Weights of a small GPT-style language model, trained from scratch on English Wikipedia: MLP 1280 squared ReLU.
Each number is 128 + 32 x the weight over its row's rms, rounded and kept within 0 to 255. Layers, rows and columns count from 0. Numbers have three digits each. The size before them is the row's rms in percent of the matrix's.

# layer 4 MLP down, 320x1280, rms 0.0953, rows 277-302, columns 768-1023
102:180147165153128140144195111146099101130129121156173136141136098136177131200099078153146130106215168080068089156120116168131145155132110162144128186144206116080131114108160166089145083127157106174069192100150138100116125177129121144095155111127086118115133137123161147135145106169112101142094231118121108168125111108149127110168142152126131155110128107101155082142107144101060166115176102125101140110141188177133196134094134156113132139164129099191145096111117131095127113108112178125105069101134101101090168104128129138139133078091095141163088100117160056172140144164102146054085200162160083104133143149172114136140162134147167107145146128131088175162131098120167098214130064172108142122148147087169177118109109133082120125169125107145115202175119138095189157132116130
097:142105073073119173080089161161130172124177129113139098095101066166178136202132093078130163098132127128148146121195058152088147118156216096162088121150088134173138107111092187147183158136080151108123133169087096121153131141109148094126102108145132118091069097086178175178103096096166113166172141121115129145135124089122122072134116133145127158101109147154141147114084137108046124111094120115137120095150141085120115165113164123161158148129147127145078065053163130151112127148080226143144146096125103146126198120107163107110077139139083172109132137106098105098197172094095116182162108148134135158095167168130127160151115084200115163103170101144116090171074106148169037124126174124131097150098125191107123107139074089147090099089143167173073117104135055173157155137125205
101:158063083100118139137159158190146118102150129131158079120139101116091092113105146103134107095105087037112080107111062126119124162147146148123105127115132182131061106187130143095120133150108146122165182113094085123092127093131141127133077111058150169099107141145132086152098111148120090110160129163096164119189110166072128154207117111100158156093154113095132084106113155095092157101142095104093152124115128132120143207209118164151155077134093111067101139125128199111119120165105107126165135152066148166175088116151111111150134096101107161150091143142108070147137138127109124130114175115101141085113052129174151116171095162172135143150184131158109159163099147159129141090094185137106142171060079112140107125145126167143067119122127127136132087111103096095104134159096132
097:116159177147130141132148129156137091133124146106119143105098129133124142215083145109169080124172160103094079136172136131205098211124055097150097130139103098126138172091178120167116147106090063109162052131128051069088154089168132123152092100140092140138081130093126146104097197150217196117139117109152087147137112123130112098183191105154110144159185167117116073142156127130146153113148126071139133100049135151149108059121101075113148125130108123128172132136193102167150155120159131160127107033152141114114127137195087138157085134152184127121106103116138082120119103141155117151140085107139153134121163125125113117129089133116093107129150126094139198122096130093178119156148122098140154156148127118218134136080147135145181133161113137137081128125114153079103194086160120
097:134150106175120090171121116138235182141164115132160136164110229125126161192124072222127086121143142107133135149114112100136094095135120113150173167193104161066136100186121150203136119176146167140156145095185103178132115118131100109143123090133149113142187129156147138221151088098130089169142176104114128154129145126121127126128151177129074132141185156111106154195162135088192159130125097111150129167179092104158137098145132096140145102161114130141160150133098171122131155145187147151146069145123116137169190145096127161135105142161110150152186123121149173181080125176170145061134114081112148156122132097195159160113118136164127075077162157133070122119155148139080141114107155116098211170142149096141151148160148162099112197163129063145124144146130156106157117148144071
097:139107157106158069148127149104136180174109103082173120112103103195102108142117105091155127134134183129156152117117155155149171204155092171199173175114083110154137166111099161125140115162138119111142160146082143104180125130155076145171143091159090123093148139149160114091059126149110127146155140133079126138153181079135136133166081194131093109080126170127136099094151113128134135134109125171144132065155120133167145120134193155112136126103086091127055107145144157134163121141093093182170141102144109127216095159054160109152151127124128117171146117122134112161060176188119155102194098157148119148093105116146156087130133131184147147105105153170140155130126104160140130155161135127129141112117120202142129134143110148137105125134120175094090117139139122139097128100155083
100:155167154175119156144152135119096139187149113146125132157109171102173088156114076147123136165158141162120147187115080091190135138156101147160162131125113069136074128092119082115114091209075128124132148124109113123168108075087078176161084151164118143157167139145112169147098031121131156142161175113078111135125149126118158109106140078140104105149094075072104133189159121139161132130110128160143093154169198131143171119182115090095098127138139093140145122117130128149090094122165190136131175095089138124138113117132171157151117066147149084172092065210102100196102138109146126094114110164130174107119139114149144124167129114146106120114150111115132160133067073074121158156093064158153155119198135158148155102120158059090114149103101124083145122086110165097149144187069125
102:146108089073181075072086153112056111143152160122132159148165110154161129115177152112130158144084107156137105126107136163045130110075159126107144157063167145089151120153128173134146154100127176149123154184154163184139087119084133144094124113114121147091149110166121099124121107165087081151101140176144158125205161116082145071138127121146152130107114078145107110111118145093092159113196147080140136124138080096156106134113087120147103104064100118115123113103081048101168126121112121115086150090139108144168056120121130096141111129083063124095138085146111118132145145161109128170100076081093086143116183108128128109142056098126093104151132190057114105113130148090086138157134092125129100089119134120128128113108148183117104056139120081160133070160175107121103142139121143
098:046148147138083126115141086146167111138102109115128170126112132114146175144142123101114113150139098121043123118125150113097133128100138101117105090097146119089119124178151122141108108109175068148142104120121092090126170133118171134095086176170122097142132121089048153164087069138130148100171150084118106101141074111081150102114137104119087106115087128177142126131140187155111092121142125134151119098107112114139227094098049147090135110064204141114098168205159193090162155119128091138107089110164113093112075144203118090149189104151069110101164108125144115128065066098101158139115114177108133119142179113126056139104150116077118125164131101137174127136106163080157069116147100153157072157156092094046137182193126061107133132158128098154145117130081109087128135136129124
098:099131104115184080159127112255106138111128135165085163118140131095113104171111085108128088101135134143053121123170120194159120110110185134141116073156117131117056155155087125119122112120172135120146066136119103156126081108184115105195161124119068122139143180185144143143098130158120162135163177162126126124120142098120141118131208096051133135114133120132108138170133139097164116130135157091185127040105162069123127155162142120203124083123102147160098167131064145080136138143098143128170145156113080158100139115141146094124145091152143162166091197160124155123171194124137153086184109119142185098113177093099147185177143128173053127067104194178125120173142166125174041136097145112112132120142092136144151131206148155147098108173113106148118093121151131112123136130089147
095:158174071092129115131141114101149088148171140086095071130220058154160178129113144120042122102143109088095096106147048103130099134169162105056096167131130112167088108171200131151169169107192129090044151201118140120162150151104188119103141111179159140155078134163143099132117070128155092151105129142128122060045114115082175068141111100093114171134111124120146140139120126112086143126140113158184066095149145083163158115151098142093118098136024157131149121080130125190115150137209118155166122076091155092125127086164130169169150142121166101137116140113153107105114187100158157161131164065092082154159106092121173083067152074110125118102096186116154129109071108186162133130123160128199077117137103172097122167121124097168141115090135103132088083158113123155152125142144113
101:129135084107166104116145203131102062103122129092152120098113085093121148153122142119179145111080086154099102080126097117123115129105124122144139135112075181161117143162051076113132202095118088099154105191099102048142159145099119152141107136124117134092084071123114123138126118112085092110121169102096136151040147114156142160173091140121130150083169109153096099134097130103126068108115114174100109115130104120124113155090100153111153171108102136136117095110132104116118115117123086180076078069108137141134139160142086076119138131129082147142127159148086114086120102098114120186123117098101096137121124132139165119147102129124098129095159139125094111106108065139126099114182106142107062071085145084105107150172075167107154110147110131125098222089140137130162132134099114
098:157120119035078167155136137100080085143104084113113090099121103112093114146083120092134122094114133123166173069065101135100138108157087185160147146144096148140190181106150098102104090144017145156135148119112082060172141078112107149180107122173102106077141086115112147174167159112116181080149076122137161106086107176094110130116138132103141114186189116188129134180126193087137067169141134109096088087143146164127104111116101116132102131086184118135214101136187142140188089086191092153097110120138097171134140092113109160138074158057131144153104197200135097128058117153123115088044119140132135131126103128093141070158120161148134124102135033126111148150158091119129086159072140090114139126108055121189155121111119116142120196145170124115147062117094144042167072113098160
107:147083154123130167103139138137114119174114130145132118149132191190200112096047137157143110128186119129120055146122095115165128139096153143110101191151164061183174137144125110108108171144156159146195105124132098114122133136131127107144153142144119157172128124144085130047165079181153066147162152151200104152127131162134164116139151124191130168153091132131159141178159155208116165163079112151127078101093171129083146108214084086172100079145141159138096114113149126173185153135098071182119155151165120129116134129132141132177095162165114148102113198151157101085064159126077123116159132183097129060138114095121156158104124139128139136097159094169097140070107106119136216134135153169127155134137174096159118133113137123102176149121140144104106105147136158144123160136177158
098:133102115136170139135119200162128169177170114127149151164080097126133082227065121165144130144101099130128125114129122129126075186085045167131111095115158115108117185134124074145103160115092126106193068147112130133076097130166143139130088111145153082115103107083110112074117174097069139111133087091167185172143101183083094172178198078159092114152139090197177132157176206139120149124148129149144132110180142136154145177190132085161107147126145131155166121148118138143125130168137086142137098132163113120144095138093123146129098129101151072117105110147087171198092116185181109106139145091086165094082121079110116124134115123203183110195104073124103141154164100164107202168085131137166113105146134108123100145117151158165160124138109048083194119130119090135073115131087108
099:098210150146078134089110101160125105118131131175071128107117116129057116099145171141160192076094133140171158127093170138114134168126170120143124149131189142094159172122172109121120093103122129121127213128150120119087154179158134186179129100079160152092158137149098107163126144150079103139116116153170158165125141154140097173121125175143112137130169131141175118154085030161118136156132138144139131122077156097113111095098135165205129115125115138121120143112073113146154138088111173114116140228184114156127144213144146167148117199137058092182111159183164177079145144089056188112194142191164111129165075158126151110154117162152168239119121092109185120145122102132151161044123146140135118158116182130121118127117085152106189196148129126137189145141101133138196165108165071
095:117151140134126155132095114125083097147148146113137146093143085132142130132045185098094097193134105122076152106112075100141184184172133155124149121085183077147120130176137201130115168155119097153108086106121096127148122197131145112131152169123088093109145166159097141070150115129176156130107132094171103137088164176096090111067164085062082107167052123036112091135159111143145137184144046124161139159075089127174154128170133100108118071109126131143117106154114160152136088086134144101131141171131123097138108131133113089118140104103132087152107105043143112142166130167158116166159191118143107148109144075214148060170177074111165145151144162121145110149154167135194141148107105100146187128139122096112110107100159130173140093075119158132133141112129149131154150126169111
097:119065169160112119111152104110159040141131163136127174084170148143081101202169189147146131077091157059185097116114116137116164108097111082190135145144106148159121119130130124120137105148123071122150149095133148122132136144145133182093138155085096131052156132137114124137145212122093168105112154109111118132146107081136127149160111104109157135130138145208139117115086153110144113141150145092184173140144111123180129041163141156120138117135216093122203215104069113076129162139161129118102124131111090153139168152137087135101181119162106189142121147064143142093120132135147126130142132135110028139143177085125132157062111130137086128099154176145096106104106129142088049115126155159083124111113156124149137160133143140142155132063155146124144182137168054140127093099169144
105:129124151151113139162173118108151115152151069099109131150133195119099148115098209101105121151144151112137140226114128074157109120097188120144127105159101142065149116116066088186061128152147150148088109129123134129138136129152114119130119186190133170138108122129084148114186057188088115141147102084092072148124147202087092097134165132130153093136113128118129122160133104135121133099137117134142080166132187100153147121063136146135111187177114075144110156115138145051076084129121088128082158137191120098132169125081209141160126121140178141118132016154102106080077112170134096110130192114108135126148151129119141148222222118102133109098101135111102133109163133119130147176070115113134149156097115158154140125143138098133139125158156122102172032175123149163206187185162111
107:153178185095138139172128139131113182200132100089141081136142165140178115106139125146186162164128123175170132099147123074129117097131106073156127192227138170115110133152094124144151115171109148162151145097143111129161131107110103137156163104209095177175104131118174183151148176061143158180141090135096088098144135193183170093150142172166106096135099069162125157086178169131095106120137117117133157059143159153113153144079147052117122088173156124152104141176144117108127137140156141126122174162143149081193142103092126076171183217095152092116160155092175140144153140143130140113101143145154153141133151177139145172155136118175137117070129179111136127141074075153147092132119151173111100142155112144149176138116149150110076164131128142108067170079096077141184166108164130
096:123174116108141134093164130140163101074128077148126118113163122150125126072151100104110128108084123103104154081137132082120060175136114132069076121067101102163199094105147143102100140064036166146127085155173065077107135085106142117089158119203121112144141094086094096152167066058118127088127056093129160136131122126126084120106119109135125141091095115099107160139140121103155083147117151156193122135152090167113106122074097203128150101114087172110140203139087148136072079216076097151094120155078148090116130083160112112142127137155082074140108112105122126134101172073137065143081203105120085137147089174160145129108119126115093153108081044115106128161151171129132145147146086120114040144168155187108160128047118154114131180148181138116133093146140206146135120119120169
100:118059068102106134169169105072132160110059192121157113112153069162101177104136113142150116156181166074207112141069099119122101143112071086157105200124189098148122132145104179115099114161134184153102170153135079206135136140052108137105099160086160092093092156139103066097131177184146098147105125117086170131162091153057144079162090130163133082101144082170100081065146131096148170138149120117116062139118149128107164068080111138064110131135084098097133123098086086137100122129129045163127030081121203172115175076111111154088176119129125108132171126105116162171123140108152114073121110157145137144102186138090120103128168116095214150114154145141095149063110129168092161158185114119066138120153110144120133094039135126124073049117152129152183126156136091166138134131169065
094:088141143157120145117161156121128124045155096076112174151156122134086134077121160126117127131152087109103108127101121145073126102073073095108150149120156112118186113175134082119118205126096147161154094116107131083134169129167131100164116190176174136114092145100135106132094046090056117076178087148124132078089143124170065114140123182112065129117160176090078135120106133067125125122106128179131111074134139193153154084092193195125138133115181118114110086161144155149160131123178109078138089176194094132122110123143119111154160142162122083131100122123168189148173111121179103150093195128106086159135169109172100137134097145122112155181146090127112122133149138159143128074061127180070107158099051064089114157230140135056136148159109136102136142183140071093115138108110095
101:134104129070012101105136151090089162126145205129133137177088126127114160162155143131146129115139093062124069140135131116087125101143151148133105127136176120120144097176150146151130138172056136179164117100130088130046085146137094123137118038162201098170143135116125129110129111161167114093135149195133080118140162102100195147159129102141111118124114153083195159095131157143171171094155106114165200131125145108133153159100057095159146116105157129106176137128119107117114121114175092096161122113109127134129170104128133140155125103107101152143070060134153106135173164164078140190121137143171126140091063171145127137193153131109102118140173145159137092152139150110164211133117112154164123134191161137133169122165169127136123095122134163142179164157146105102117180102115128
099:181085084088142181136079169131152125130141142130111163119104086147150144126113115108102114149134086169096117107100197118119085147163139104086080073094159127094099078076100111112135107123133167122161085171084129125085061116120172139135102147158171180129110114125162096143083180093125184104128098088083160096110129157116095141110137088116099179131154125148130113147111070080110178168147106162155063080208107067116147146091132142120172111188157126152066131140155100133150137085130148082210132107139182136164094140056103168129109131114080087131134095057127124102140163067113192111061127130054130163127168073118155171121149098208066113139134142110097100075119190077175142061150128120161146114119102128133140126159093101147129166075142147136161112191153185114139104088099156
098:079167130182112164089093159102108111106142097070156120120069121144122100087157171141173155089135115124088146118144133148108120160114136121059125101123139117141125136081148122116115122108174139111107150086165144053151126182143102167085120140111117097072153113115161138138148132114099092139111120123159115156137153082103140158162083130102111136139129052112159103121123146083151147117109173108162145084155105091094077142165155087127162150138104120185199151191087124136133175086130137089131094145151141157102099124087124181112095134091113144074103137153072176120093167066106142159110076136110137054118175131117102087126098103134183095149119117175140108125077177175110082069101195078146087128093108131182097079154130100093144138148126141188131148059110099092085117077084153